Part of a small language model's weights: width 384.
Each number is 500 + 25 x the weight over the matrix's rms, rounded and kept within 0 to 999. Layers, rows and columns count from 0. Numbers have three digits each.

# layer 2 attention query, 384x384, rms 0.0321, rows 0-63, columns 0-63
473499497527476490519534480471523489533518485511514510509526483513523523475517471482499519516505484528503493489525498488517503508486509487510478501490493511477532533489511520453509510512531512
449541441503492542522556498535455499523494452521516485474504517480502464551429436443466567499580546442504471489462525491530482524533499501488536520480512472499510533462474487545559512506515461
490504506503479491519511482446529494511516475501503486500522475503502545472518488488513516546491464547524494492529480477511496499490510481516474509501479503497522527480523522458487498489529515
473538449492467542489523498524473506530529441523511500489473466514510482504487446499503560535551508494523466507485515486542489524499522505500519540468493482493518535463490501514552517532508475
467490503489497460511510498471514493513449505489476492534494473523518492482490528505517495552439468521502484500569446493478508486481529482550495478555448502496482527508530516467461479484479510
480506465501485510502520479493520511518543457508484500497517492498525527486496441491514535512549485505505483482488474509512494531492522466515499528481510493513512532473522526486510481508517483
501585498493479514508491534503531490559531497501463499475484487507505485508491497491532495548513488491531498513507476466481501520480499489530497490499493534473494527464486472483481480476482473
505434527475497507499494453533525463538528504562527500492472490537494513504517488512466571508521535479478503451485507488530516502518480501533527496534515493507491542522521466504530506475498489
480542458504462532502492514461497524483496503489460497506480490521466494490483492495471496525515491523534505523493466522467505462468488495525475491498478488453510509479503519483493487510455495
456530468524533552502482503500487508517536474482462489527468482473490524506521470505454513486549518494509488422456450506521505532491485499533525506502466505479507530498492470485522470501505509
475516503510507498454463512477510512521471508522453489510478494536466473514473527528472485540502477521491521407515479498461547480526475461457483487482512515487509486516510516525469493479452498
467491498530490473519512442497499469539482512510501491482537473522512507497482497489517488530495498483488508463504472453493463552514552479524523517506485449511498490512508505520489479563559521
462511498487486473505484453494491487526476505493468489489531486493472509493502505502491501499512493486494490521490482499525489486496514487490458545492507479505496487532522526507472489517513485
497503489482504522494523483472498458536499475537485491444517504493508494476473470517479508529517500500497503494525476478527462534508542505548520515493490457513489504463539486513471494533530486
510450501496528463490498550507498501522510458493487470509494493491502530530511512497471489501489515485485450485474492531535513502543488480506493510442504502542507501498465537509498508497469502
518519497514533466485496499546496528465521522518502535506535524507504485449487514505535481478472526502486534504547531528460488432486533467502491501489548540503523497487480546552472489477485479
515494506489479511522496460463486461432517503504510512529515550498474494509462503510488495505496524464478491479514525498515488538531519462481485493473485507506480486543479472486483491536473494
515472537501522449523505478525486492536511527519524523499516517483540504484521511547523516472488527519438524423556478531512497524527529482540532516540518507483512464531458458491501490520527553
487477538510529491521474505546474471537500478510542529521548456464509540500475501558519507465483519525513487515521493520512500493534470430517501523466528508534469492481458531507503495522522478
505503507493467499495489444507486533523511445506534491486503480496535456493512490507475522466524504494546508491444468483410532481484514490535497464513545537484530498510489532518474491487517458
490467509513518473498497495502498509498515517512527494534486497496510513516513501516532499489473493499452499521486519486508512516520517491501538519475507489528492474508489508512464496516540521
501496523538444457506499520495523525508457506515518516525546521525481519546530547522484466528467527491513466482527491526477565482488461506487445513531488486494506484530512506534513504512545508
488524501482471505497499499500496496503484528490449516482521503506476494498509531517513476520504490501508499499545496517482510493495517483473480539518476477489521487553520481499485498519521517
519463481477543495497493505473476498506499472465521497504477492456496530477477445510477560461493512490476505508464521467523468513548494524533549515449503479528481516455496475486464475533517490
512510495522490500475465531505502483504523467495455468479504475485526511496498502468506474464527487484520508508445499500491493526555495495478499499450504489505534510502465486471417498516518547
463469506500458499500482485443533467482538477499481519515518560586502518545522476471526501493508508488467541553501440497542497558491493494429437496493532512498544539466466521478489532493491496
524450526475536495498520505478512512459472515458518520489492521505455529516527531530545496483511520507480492508514454530518516509511516515523498531535503504500520509539518480512517511493502503
528519531535509480475467559535490486511513496500481492504464520500477508477499491523488510443484520486497477481515531508485540482512481529484523510512511484514496490519465475498532502537497515
496502513532497501471497529479495516452503484484513488494526503440466530502509487521468512479562513495498502504526534510485513467526499468466521505478508514541505456539547506493501495510532540
518544527503507482522497562419477495514554474466442488472500508495495485484522498454460518515534456489484447529529514483528473500508491552495474481450431511499534476482514528467487514483542496
502453477500505487479516491490440500508459512512488487478467522563446524544509464484500534505502537496513518526478525490535497530550465517454534530471454565489504468504509442496533513513489510
515522547491472528467502528505480470532492527485488487499498474477534480466498529495491507505511491505540477440462509505499513483541476504518547499463496508517506535492516451517493474529501561
487516524467533501502479460532458470455459531523529476519491542497457508462501450519476538508462526527478486498515486499521499511487524483461519517479489489575480502563476477481523520514538472
526465538524530512541475522501477502475443492502501537492444531475484511514464517466504535483457494492502485520518497468539472528521521521509480503494515463526487516497530533554474461490527481
541476465510524493499481501444465525480496462494568516511517522524507545486550515569477503529512503492520513553470547527523505456493472528483485507467493548459490471502502506508520514501487444
504469501490504519534522495492502464503509499488507540490492489488535476538462481463504521553506486498469531510509500458476497509515446501473515496486470507479500489506514470500515441492445499
510500494436474483497509468569487532527479502532536457481465499549487496474486465515510500491468525505472500511499491490497461505475535498496457504516523504516514496512504432497504523494468483
465510462478500529439514510486540525507508499424569510516543518484488493509532540508510492479487492513494508510461479487483493479482489476569523525522498455540490508508479481487489483530532481
502508523511504496468513482562452493513461512505475504489492510486486497469494523474468521483482500536541440509525490515499544522566452531496576514502510499496503508509499519552521489504508505
488560490522453506479495506536508500496501500538487507488498474485483513481465497513479516481501490512518503517524520489494541461537445491446488515471515471510491474478530527506502530504498489
498440500484500466508477466478524498497506482488516504511516514502557516527490502498523429552493515470471529533531501505528510534509495468502488529501521527458491549487513536496486538483467498
488482499502505552509518528495500538504479507503485503518501486468477516499518498486508546459528508486501456452474513493486503496502521508484522533569520500530486504469479515473526453519494501
485485489488537499532505488515512507491549524525512486497428492479483504506471468461511515481500470426464531484498499436530491557516490532467480487534486512483518483516530476469505506439476524
503504470493540464484482486498522518481515477526475538481468496499501456510512513526529482502498522467523494481533497521489489491469546474481466469497529499456501509479521575527518517468520500
490496499503527459467540508515506509488510501537500459503505494513472487517531490512515519502516512478483555499499523486497511511498498498495504526488470534505485508535498494503546515465506507
564499438471469532462476523458518480529508515495539467518480486475496495552482533509555499483477505491532487520484481505475482539502445513502484513504513501503457503444504506545473551537509486
516487507453492477541478513574493491566546506546470547465476491487479481477463492504510529463425497513476530496525530525543476511521494438512524512491548556528482522531551490475508515483451464
481513507493477534487498495499500477467466488498455481500520521491482482493511478485504476535478493493525461476530547513453512511466485519525503518462539476512486519510449525530524499475539517
488464519526513478509509512537505508473439568497530461522511538504459504531484522515489517477511477476476488466523497498491508519539514528507471528551502486469477521494522494550519480495459506
450480472489509547517505467445498502490512471460516492566482498470510512528507503457503473520512496506486525568512481474518526506442478461496478496477486522508551487500473507513477478517493479
509487509503458516514482525441479533510553483494463471498499502490559503587515498490464483538507518499502478456528483498460522490487527444475481469496463481497523464469560529470487455454509508
520452498475532531541472491481445475507533490488474510499535493464526473544485497478506526496495533496478511470505506522551491522515456469474553492495520529502501530530484520550494475443473541
465549469503471492493488495485510529518528493516466475518514480466464509512489516480512520473515480491497475493501455489486429485534520531461469505506548461536518440460487572504502518494538549
498443522493469519475502490505470506473487517491517511518490532470516532462499513491463493504477495471515510499534484505472531478485480508523547503496488480487502508498483520530500494512523476
543496550485519467551473496523527445528516525519580541497480500549507470441548518522481496476488455494495522436509529482556518518483534499535505491528481541454494488520531461483495536496484479
528506486518486484479507524552528468523547452592452533492492475508503504521516497483538489510492491506514507453487488537489506506538524517472509499526474510479468490454559546481498489455474526
491543474522480486515480508498555505504512483535477500481488504543476523489512460519514464531537502494506496494498522526491525519476549468476487481489496518460498486509510522477483526476523498
471484480474522550477511474492530498455522494498518513519534514506538448557524486501512527485529466470441507515482516467455479505466525473496456510469505448505493498513445548498500478511476495
490517462494479531547498493493490509532532524475501528518493474481515485528499530512509481554518521501525512481535481480528490502436546449549497477524454504495551475515486485444483465484534494
484501526548505427486497530473457522483513515500474508480493489519524473452514491453506538511525471464483469489502522476516479494546506518504555477513502516431512526454563476495500533444500565
517520549497521528487508520552454474499486527523486473483497504478531469435472481497499539481491488501521497452493503530515540484491471481499501495486545476546506539513498449524509500501528506
545465496507519476474489541534474507493440496526527509511498480526466497497509528516513525490482482521522486490466494558464500479491505525480497473497516480480513483466522483492465484508499496
498505478512503499578483484470506500491550457500475521533491499437499495521475491493474455510523490511487497523522500502473464494438523450490457464486510541494530454505495552484504495475502475
481506478458502532474507500492498471468509497476539510508476514474522483524459494466504519529515471479494513516509470457481478464492505460514464496488526491478565508440528481476444529491487493
# layer 2 attention key, 384x384, rms 0.0313, rows 0-63, columns 0-63
496488528483491510488494509478511495505474523512489507533482495513477492486483512540529491496501528493473501510511508475486516516501495481481517526472508509492496502507529494480492523502485523
525507471494502510470517529495464508499485474453443465474486477469497535503500492503479515492546500498526508482468501511467473450534427511470502479519529512522503528491463445499490511466477564
505486491469483509493495514484526495508508520486484525519470520504471497480497523554514495472506521493457496498497530474479509486515491505480513539464514516504485506527507486481510498493464494
503479498501490469443511515507424486541460461500473484478494494461518506503534478512480520491538540501486493492465519457474479486545427506464506476494522501512524512476479455491498510466507577
472505502482504506511513479496544465523532526502497556565511527494514496481472521512510498488471522528469488526520488492507507491503516526495499496474527548502506457513491530514478508493485464
541499494510502485501519516493464492488456487474473471482515509480483506483501487538481539453538547514470498504488528498455466446492463521433525492509526501492476503506471450494505533464475544
488480506529519504503519547521474485519516474507486515535513493497520511492515475501556556499512526486483460479478522519493502496492473530495527487467517533483508479513484485533477529451522491
502508498502483500488492509518470522530503496490532506481519489469530444538492498500514494492524484464486526513515535491507466510515508517511473483515498460520480527510526502531517492503520522
509499484482546487478483481523519478502498476536481497488498474531519498482506443492496508487540547501461481529498484501474488506507482496471508475508538513508518468495489466521461499426487509
516480523470523484487490564491450550488502489495488516484491505496488470459511503524503511434541489513518484461472539505450502494512489496460534479523511499477508555548464457507506522483477484
518482540469514491499499523488520482467527490481504507457468510481491463481517513552491455494489473511500488506511485558521524512496499497465537505452579505509477486502502543490539529507486501
529507500486490482527529492506493515535496501529506488466522520429473563481493489512497519501474490484481517478508504514494531527495463439553464515513472522521453475490495546482532533498495521
514451503462488483498518475499472475485508488514520488445484530466457541498489475519520496518494485469514490496487515477503507511515476484486532539447506504493511487536509511510474504497522487
509536501535506507505532496495452505537471450506475466474466498482508497468470409492533532479546483518499516488475554452520481515523478483473511482478495542463493514478475474479505537471528509
507499502497497508554539532504484509478474453500514461517466528460529507484472520534490510512500441492558463499487550518509483527510516532514479476494500519531488576481489532521541508521486459
519458539505501504542547466530546475502515561485484468553513506527474492504462541520529510548504510481531512526499488516567527506493536504502476540478470490508515449507530512520459501524493537
463467553496510480462485488540533485457499502468527507530501540465485501520464550542487477516492473522494510523491469505530534501517516488508506543472516494428486481462489507500465510520522447
495516488446534480523498468496485515528495510484504490524494525513453526507468513496518490480450499476522524497497522488504509495525462491472516535535503498461515475516470497474491518539492497
494481518492530485536524512487507444499469512481421490512514516482495509480438477499522531491497498488533549512506507498524539499542522471489562513473514470528491499493495472515489515492513546
482506453507489533504494507497510503505508528505520493490517495513516481501538484475532467528532519514465492523525463486443483466431511510499550512522510508467560507456495478521488445515515532
509509472539512480527503482555516508535482532534502496548507481498539516480446540452503481471496507510532528522524501476515493532497539446487474503521499502496504474507486518524480479526522456
502496453468497486498496478490519464516533520512515526517507514464501542503500502503544492585495478529503521504504495499503519500533517519532516524482497471492501512476491524498502502521494513
537483521457470515461536477478507479501519510483543486512488570478414576528519483560506496533513484491509548519483494503517495498531484498492554620487508486447522477513499480482485544540556530
533516518500511503510511572533454478545467422502479505461486469478529428496508466503506515510576486489552484466492549461485499481543475497479554494524521506506482531470469513512515504476492499
493469490505488523463522527515455527504463503520494474522508514493552506482536521536525511487534515504488478497535507509473531496511519474447516522505466526513509516490495472498472492456474513
502494488515477516481476435452531472472503473454503480511545502482475513513477509495485492496495544503537519505472515497557487549525517472525471473429425491507484511484512476460490523481502521
523511530486524479499493485496468514505443570527507505524506552488469554509507549496513473497483472483519477519483506537489509482525525537498523547529510485439473469496523487529494558548572512
442509487513508504476545508517476504548482503459474476496471490526511523498530492546521481546496478497496510483509500458489545501516477567487524511485498479485510464481482479528481486520511535
512498488528467511485448508543511520526512556513480473469476526486504553510565516518521446499503492503482498495519511494460503460512488483477515519549510498463500498477456496523493537529518538
452548499527489505543540483473503511533491480497490513500479452462488489496513469523476518489565530483507541513483532493492481512474503482495453485434509484457518518468552467473489480536554507
508517468497529479497496492467515509510498506508458494497478475501463531547430464458513474483471497485522507467468528473515509519501524488520505493498517522526472480510498412548532536516484510
495513531508513505505537502489490487469496490491490469439430479532524496471517473501508525475538481489509497493491483512481509483512517492481530506489524523520512503473532486524511494495497460
492505500504504499494516507549444459470521484500523528479527503492482511540459537485510491489504504543452556518488504464523482534520506485485494519484560502524472461504462519474495517554488489
508489475523496472464488553488468479510500524515500497497502504483514489521513504508504525495499477528470498533522534479498498512516480529480528515479518484485533510516492506491499452499520530
521456483471463488483508467517456485496498496503518541523488527553444512522506530533481488486479504516530493481465537502486495511481524472503498518518518468475549476554482460496498478535508506
526517476521473495515446480479498450547522451500466508503544445477496387486505502465504501487506478498558528524471515510534490510511517481509495475509466530542517478467520536472521509470503470
514476504448509479492538485511501528474481486486514516524534522496469531502511500492500488506464498464483474467475527539550517519532503492527478482510537513500473483490521486515514506506505487
476469539506466528493465496521507488496458553476522472500524542489551551520502475485529527533537475521464488473504474456447503458483500500528491536557486482471495543482498502513502485502486500
496495500504524474510535513512512489506478560501485465487464491516486525534472463484474521477469463502467457483524505471505494530514464517477531502509521469484540529521479525540505487487512548
469492483500503467486500455517544479510524458534514520443447490489507507504482438541507466492478500473482540521524502476511508535527458513568541470470495506526500503463475539531526509497474544
538461511444499486470509524507523500477471491464495530561542487494486461480543552518463506494494539483498487527463504537538475524530533483493485517457512501473523519511481509473492533475491500
478493481442514520447486502463512543490534491501480479546487509481499489508468507490512535510476492493491488520504516479497540522499467571487527506489515522528480544541426446522528463525516537
541559473518492489508515530481465513500504482523479515508523483478495467501521527496528509498504444455509483472470504508484507513549488479508464472474499480512479478508541473459497514496460485
521480478507483532516539531453527538489524510515498487535494496506470478492523472486486508529508508465493454500512507525474514520447488497492506493491547494513477518532516487534506524452470514
518533516466508503551518503487501503549521475467504525495509474477485509493470509496541465500532491463467528514462549484497505517496516489472475478492496482520466515498514459500466520491515514
473488467477446455485462502526485484481454502523517489508515494468510524539487552517485492541495498497552472522511479508495491522506514518496482508470487460511485519487524469547529480548519512
485439475446507502491529500523544504507527541498505550518503534519473512511501531503475472504478479449524518471519519510485488500510510526432514469455450541522541529518498514492521535489483505
482540487536503491497514511517513506475563533502485493447507503505501500455495535498508517519496517504517470506485491533559511552533456510485507511482546518444471494494545509517513531598506506
519530479494546452463495583522482500511482525489473502472502518482523503504453535494498462489425474513522474499528545513469500495541517525469521522529494535483512510500526508543496504521514538
503539503534502483544460516485506511467478516496520518502524504418567483438554475481498550526492489524541524546472497511539450495510478483485511499489514453504515475489486500520495467497509491
523486483489486543512487511476498517529552500486501480530476494539503488459527519487507568497563526514507450498494522509514474537486530488500475483498508504479517526502492476454537504498502498
489444473506517526486511502478509490535530481514473504480524493452463447494473522508488493475478502485522531534489495532514512512499484511484480493491471524487484516495472511496495543479469494
484497498488505485461470503506485520527507469547492515477478480474507520523472448498490501511497509505477503509523509493450510554503447481522513494478512523503489514522469494535509467505485605
535535484490518516520481531526460491444499530543535465497479524505525520478532512477477528502497518542467429493502491514479496495538493509456483516512502428493483507495563525487472491508522438
492498548502510491500563472468503539492489530526475507503484545523452513489473493509530498473496490461501497462466531516469511451472484514532533502526492526512459500500564511489501511524498445
560500528516448510519469475471500515535507479533501504497461508533482483510488503536514501509506520500545474483528489540531497518502508518514499477447450501536461514524541490499525509446450537
501483488516532504496550471484538524488507486493497492503490486517453518502499497521500461474485525477480523483513485526528504499478517479537501495502521544499478466519477500507523511502499515
492507499504493516519466515484504487509496492489510476531567486444512456484481493465530505500504499503493555585480519466504477527461495472498507511464521484499515511512498536476447490499489526
479508512511503522508490456436536502504503463492505524494530498501516468449512487506515590515539514476526532533497490527496499496460507473532509467510510539532496470497510516508494474475510486
557466484533487523493539489499464522497543573491520494540473493522493520503509500500491466453477472488480474497506444496466499493491512505467491492498501524473506464494525486464501519492465493
493536455498500542494557522483501462472542514484497444447513517499504501498510477474512501492511478513487514524480496476511525511526510509513494488514517451529518528492512493507490525509497426
517510466493524488515497522494445508470487545548494471517482531502495501462535513466505509471437505490509412493552520611505503517507526506463569486503536504537458473525524469544516515539497493
464502492484503501522459514477538514490514509507506530527547504465496498511520522521477479480498536506499529510506502505484474485450454487459468486509497493467536507507465487502491474503510549
482505477489483518458462534504504496441505473512497479547530502471552472524508491488474507485484470494491510532513455517485465499497511478506529507498540527519506512519547518487516502511510479
# layer 2 attention value, 384x384, rms 0.0299, rows 0-42, columns 0-63
501505530424511504457488491507565525485519494499500516466501486494507494505523478505481510500495489512504498476469519485505533486544486438486504495501546463543456507512527486463516509485467528
548495519488498500476529522508495504476463502477527483478505470531495467504497504530568489502488450486538517502496524506480498487480505500471540499521472525488524497507495505499523549489511499
525476501484509470468485507506536504527520500475531457514534493526494512478536491515476519507499490544512494497507481488493487536532507484469504505493500494495523496500496487481534491497484513
520456495513523520524483504493493473475511526448490487514523514490465514508506514492515443539523495484505499518503466528478479485476460484472482519489494517488490472494499509483503509505497490
491494474560473544522528506464476507481517511466504527504472541504537506504477479453468447514534531493475480549497521517450508497439466489524507503523470478524449491508582477517524533496503506
504489479454506524471477529520509512523485482475503425532515498517447485488525509493509533461477495490542486489524548470477469460488483461506527507525523477498548515504476457496533525502498497
486514481506524509545487508504498500498477499512480518510476504549489473486464502527504467481482517484470519526481548469503503471497507534487513492490533480528468480514516481501491468505491506
507497490514525519474489514511470491510481495496475494498538514526487500489485525542502442479505546506488529529460506529481506520497514495504502503471511474476468510515448487504490486504492506
475486527490510494506491493501528491495504487491503470497461515487502477536477482445488515490508483492493477508503519473515509501507518507495508508517480528527516525492508512527505509522467488
516471483469467504519521504515486509490476503487511471514488486502506524503497494499513481526509471454512489484492502530478498487531432509503507513521457500484509495457481504507509506508505520
509471536514513483501558511485512548491539503489527507512508484511513514502542477474474472508492532539488486533498493523512505491508515446475486496460472475500563503503538513504519478508507540
526501521486470476438497511513486498488464475485499508462515509502481502500530473523501497512515498515527492490484498532507536519503515485479515524483482485474450513489496487509536535494515516
506513468527506480527528465481506531528522485523488526492480498510532473479503478515477510486497516546463496496522504461504479518450547520523521493506489511486521511485523521499487476494537485
505489456496478479532476507508488513557485514537497513497495519472548504513517486480520472502487486483560494522538449499498493482506504563488490489539492458553504496526475486560482472486514490
499508484493509478498540527495482485517490498516486468491512471501507493508534505495504487472469461490538503545475537488505511500488478529485521490480490532500530468505498461487520511484507519
511456485480500492429496499525497498524494492485497503488550492491489524513523478511490476502526509506526517473480484533458490526495534483490518532510485491519498510498486484480512538525491475
503491502499488490496538442504481507550487500532511508469502499508498479529498454475494541481486518516529492510537506474497503507499531514482509499502485499515510489484504488517523489482500474
506518503505541515470500496497480501516526476472473520516556481502492512488486522500476477478519509490516506482471532522497492525471518496496493518513480502486480515513489478468517516522505502
514466508492501488531514485466505504511514528512467485485498526506498514557472489479517486490522456517511478527489497525525456492522446454463504496508493506503554496503489510526496417463497525
451517443457501532513505477487459511496524508511481538441514473474520546510470522502513456530504551501529545514493465544526515501501469494493509503494522508522458474508452487485482484492530532
509490500545502509549463496499531481462499525476525496522488513517476469539514516505471482501497502513434525530516501460510477447506443516431479493484546501484541514489521557505479459497517509
519504449476522526490482497497499501490499523461480489513493485497482531499497517499519546557511472490485509488500482529512466468488481486516477508519536500490495474513507479488533556489526481
475508502520537495483475472491503533520532478489467525503460504483472518540476512493497530480511523487489491487485511469528487504481527516478492521544498519520475471511530425511517499498494496
534462503512504512460534510492481511466483486456472492494537508527501508492521482487481477533501465500490504503484528535500488473494496485525496522503490516476500479495517471505510549511515527
485503490493472440489511498514479523549512497502470489513456489520460518529503520523494562472476489495522483534488542498499463507478473490468506487511495499473525471557467487485532498486504521
512532477500493521547463462477514503503504499488501545482493531486494518521537507479480473507524520480507528489491455471500482465497514493464466503485553515495510483525544501514451525506497495
543463572477540460482549500496507502482516507494529496482506499514478486527482472510517544487491481519521473461543487498521507449504517470468511503502497469503526468522551492521500505469499526
501452504500462464470526478495501520479472527496521494480493506536502489512484478521514528504501490473504506492536493519442503489489500503520524515527481491489474476530493498528503499501518490
516456535507481472492542478462490514463498513527531474502525508512489517530510472542515492491517489481487475496508463506484514531555474457491508499477491496508510496470510497507502498479489512
510487485499481523581455484524515478494484509469496467531527492446507506519491533466491451523503521486489511475530432509499479481513431523481510502533527500508542527464472567533474451511529515
482509442460499497491532487511495537499482528504471519507501459559510527491516500514483511518491562481507513532515492532496498482508492477469462499458544477495488510525498480500523501492532503
526521523492487533465481544497525479454469496430499465547511535517480497522502499477485493533532453515501506479493519508483504458516479485511506513542506534510504513496503484508505548498480491
550492504511473506473500519531461445498465490498493506464508518489477508480477498546502486506515491496535511460484505531522523490464516526508515519501496477406491509522443507486483534491509496
497459497490516521489521503507518497485500502491513504496509487512505493490528475509491510501496435514501507478439553517530527509543470481518512502528510515507501498488487516457509514480485499
489512517541505497444515466464492532473507495532537538474503515552533466487500477489491549498497506532490499492540523490477524519472543490534504489520473502511448485481530488517500501497504494
478479478474469508445465515515510492496479498474491495504482512466477516531486493544514476534530508458503517503502472499462485509530490488488506528482518492510502510494504479510510549506479502
515497549487455509499543521517524494446475495496512469507470509497490515499512490492489504512521461516512465486501494502546523454526453505518524511480478499475512483497489461497523511465509533
503514526508474472539541491511504483496493501484495505487522494443517501524503493426472523467494505499513499486537460518513511485496498476521510500497504468492525510486480559542547530479513462
479505526513486480517531468464520532498510514545529515491488507540542468496494484497511524466498511544462509523528518474505514518488539505520529478512475487528493517484527498511488449482500476
486513492504506466490507503469494537498508476533512509511508469484509518440529486523509487469498549546520466493544458467537502530512525536514524519500481512522520449446521461540503507472538511
484529512512525462490522513516489490471496509503472504516513489536543480459438512499494508485501522478487515488475513546504512504487500517532503493513497515507451537498525518519506503500488471
523490496506478532510561489499513514474495509463491496515545500499489518485528493498477480495503479543526484518501526504542476484454510460503523514488492519469570478510463475506501520498525503
514478508481470463523559484496453530506450518510485464492484486528481491527514489547513479469477473429477507521483523474498495435492508502468524499507537504484504476534517472544514528511527515
# layer 2 attention output (transposed), 384x384, rms 0.0294, rows 0-42, columns 0-63
508485521498524485527474464466533494517499499464459515531508481525491495547487448543459526518465492507529518505493475501465472516519487542516524471545489466534525509495509530517524524520512535
490469476541493509489485521492465495482484508517495476538517527490482490450510489501514486505503505534531481459480541500475538536539493453439493501467485490532477496533450476543512494437496523
534485544506499496488508503504525502488498490476512493512477486522503461526474480550470534506473519472508489470467551517452505480517492551493523510493486515504486534484507498511541490479471538
555466537518524553512523527529479500507499493484528489517470490486501519459515495533497494465475514479478483500479511492499458471512512517504495509487527493470476494497518481475487478479467532
487469473520497556539520536478463520525517484525507507519496481461483557477518499449512493506518512512469499516530474452465457473431552505519505500492497499488499444468546522461479489536471496
518503513500502538538498487440505503496502466502502496511503521513447490487496506512507478491504473480506488497515551520462514497471504479526496477501467507525476536519537514533542545480515512
494528467542456531545467504441468522532496509522498503488507487514494513492480512497491426494473488524519496486508492518519486540480495507493501474552511544478537511515486489491495514504531479
519463509479490517480484520487455494490477505486520530515475506483495488513506538489511484457540515470477481460475545501518499511531496525495520494505494520494485500526518480507498488466487508
507546505511508536507517479475526549517510506507501505491519506515487498490503475521473513508459492514510521536508470497484465468448522491532514475504485486496522503530521536505498523531482459
504495519497526542509560507560438508527502458508518465508472485467526530459476460485493532527512507498492466485499516461487484482541496505498484527471483498488495490464530468483474486505485539
481464494514536485552492514503520466479527505461486508530501530495504499513531495497484527475499534503461520522499530509502534506535498487471479522465504455521497497520487535527524476492487512
495468517455526500471477519532470494499498489506512482509479519498506482502486466492491565490502499477493473469459531492489515499526492517486534512497485495515474498498524506517517474484484520
463525468496479485499485493503555516490521509538493505484520508514520528510497502492524496556505499520528509526516466475503521504437523469514487497495512491496522492494494529499513509527530484
482507499490531536507528499529488472491488486498512461466523493507481469563472519511515493516505484508523470504499473463482494475464530518515478503485521512462465517468485468479494497525513521
490519496493501494503480528459479465461498521492477471538528484495498499500499530474516468525518475517517498445494511501506544524507493481459482489487475506511494493485461465541485504478533519
506467530481539523479498524553501512490516506490533518508475501498511501522506474497509559484514514467497471485488554481479472486515510496481523525500493471508492503517551525499518481500455505
484506484474487518475482505505510514474510530512498489494536498508474528516514505517529514520504461499539520528474470507445493497431540448506507496493490467466476499510512518502497520513489482
505483523480515474467479527510497490459467492487500531501475511515536516494458529488484493475524505500506472497534550479553517486500500505489507499498483492520535498520548493506545538500513514
515457508473519569520551484501499505499483504496522501520509479501478504523486521534497527498485508446505515523501489527462484475498525498542507497479508492497513479509498483488515469483491504
498433452470504490504529516511479479533521521511510541526485490476501490514494512415549509480522483456506488493473536498539505523546509480462497532491544512494494522492494467475489501463507523
491484466503494560569489497475513520549526477508518495487528486477499523496524487536444426512479483478504502540493447544485477507497469514543479490499553549505513501482471467478505448520492483
535466522525508483514560495546489511494483503485502501525491510508470516440534518521514488485517506524467485477481532513495502495531498496510513518471497489509455505498483464480481512501473508
491547546515518519492478515501499495476502510497495543498503493532459501520452498540469505487462484512535517536490519547510490462433530512505542496550483510492511507525552510465541520521506469
517472534498515513491519537504479491474495495473508512514482511485539518467506506486475507481501529496456468453503557498499501493529486474473500503466469496532485477513490464517502490494480502
469495509498487461498496485477500466465487502498488494505488514516461488519491539524499477477533462476527505492489532554477538526491520492503524491504482514511508520503501490513531508496543494
480492511454561496540485486514534481516521452497493533498483515530514540527499485520495498524467484513550482557498481500542495482445523527562495483542559528496511490506506509483522507538509494
514471491504456492501490510460514455497482554488487464495515509515459495498531520533508550459492488499507509505508521537410522514513513442455524509496466435500525479531467513511505473508487488
502498463520443526490528528529499540508510520553530460501495487488481499479524459501519503486513517495472506492508515476423473516489517466481494520492483469503463480515489506469492482509471488
487469491492470509499540505501461518491484521509497470508551508516500510512529494497487518520494536482490506465487478520420501501528517530483466519472497460518480461469463515485494515516506512
501486496526521555553560486490511485565535464508552481464471485450496465488467506461477493515511521500470441500531497442531476476529460480517448536462536546491543525480500467512475496483493507
511476455507488488545515527529472510493507480503493531507519527489529506455519495493515491489525492478452479488446542542510500522522478514478497525491540506514472514487484502489522509499481523
544502539493536527505516504494493535511485476477545502538479488491498493453502472522484505501463496493474454498494552482473474477494496519511533488482487527512477503518517487498504507497468494
492463496442500472443479514531468478493476495520522492488441508474501502497495499488523530466538490452501470468474539475502537499521509498485541507503502509486493480514516468502493487458489506
497463507517498527514505478477473503520498489469487501533485480487494539501512459523463488489515497493507503455488478520485483517571482525506506474505487542517528501521508466524497513500516511
462549473494474468472446534508540517464511492537491480501540515522534494512482490482520508553485499542481504514522483472484520507407528491478490503505496486516501503484492548487534501543520472
520482518494531532490518502535476506526500490488535517530466510495485484492521435536497523488465517477494481503465527508485449487523494523511539515502514501514462495497496500484494459520460503
511461535479530488512512493492466468506467483502516487532471511471480495494496478498471546489484510521458489469479543491467499493542490511461526507479462485533483488491472477524474486498506505
467479472473525491482477508455510510515522517479501485490501497470465493473507503482499533470544472511497515512519472443485483496466459457529545546485504463474496479477495521501471530514474466
469528449528458500508484503474521528497506506547489475499555499514500513512509490491517486552500500532514527515507447510464511514442521483493485496495504482500520504493477541500506504536537491
493505477474506454495503492514543456496495507484506470506480526553501463509487487480523551518446532559512477463500508506528540483531494531488511544502487490498497495475469503520536518504558491
489522482549465497496481506505475514513463500506486517474523505506519471440497515468494494513531507536468508497514527491522491509491448492463513490500487517520528496498491516509480516510490480
521437512487511503506520503488496501470499490471523507537463510471499548494509493500491496486458530497483478468461541522471515502535497471505520502453493492508486489506474457515508511471521512
482512488493459531555546508456454524497496528532466467485555492503466500490509521489484445470506503508491505461513496531460512522509529461540467484514485483515471458495463466494497530470507480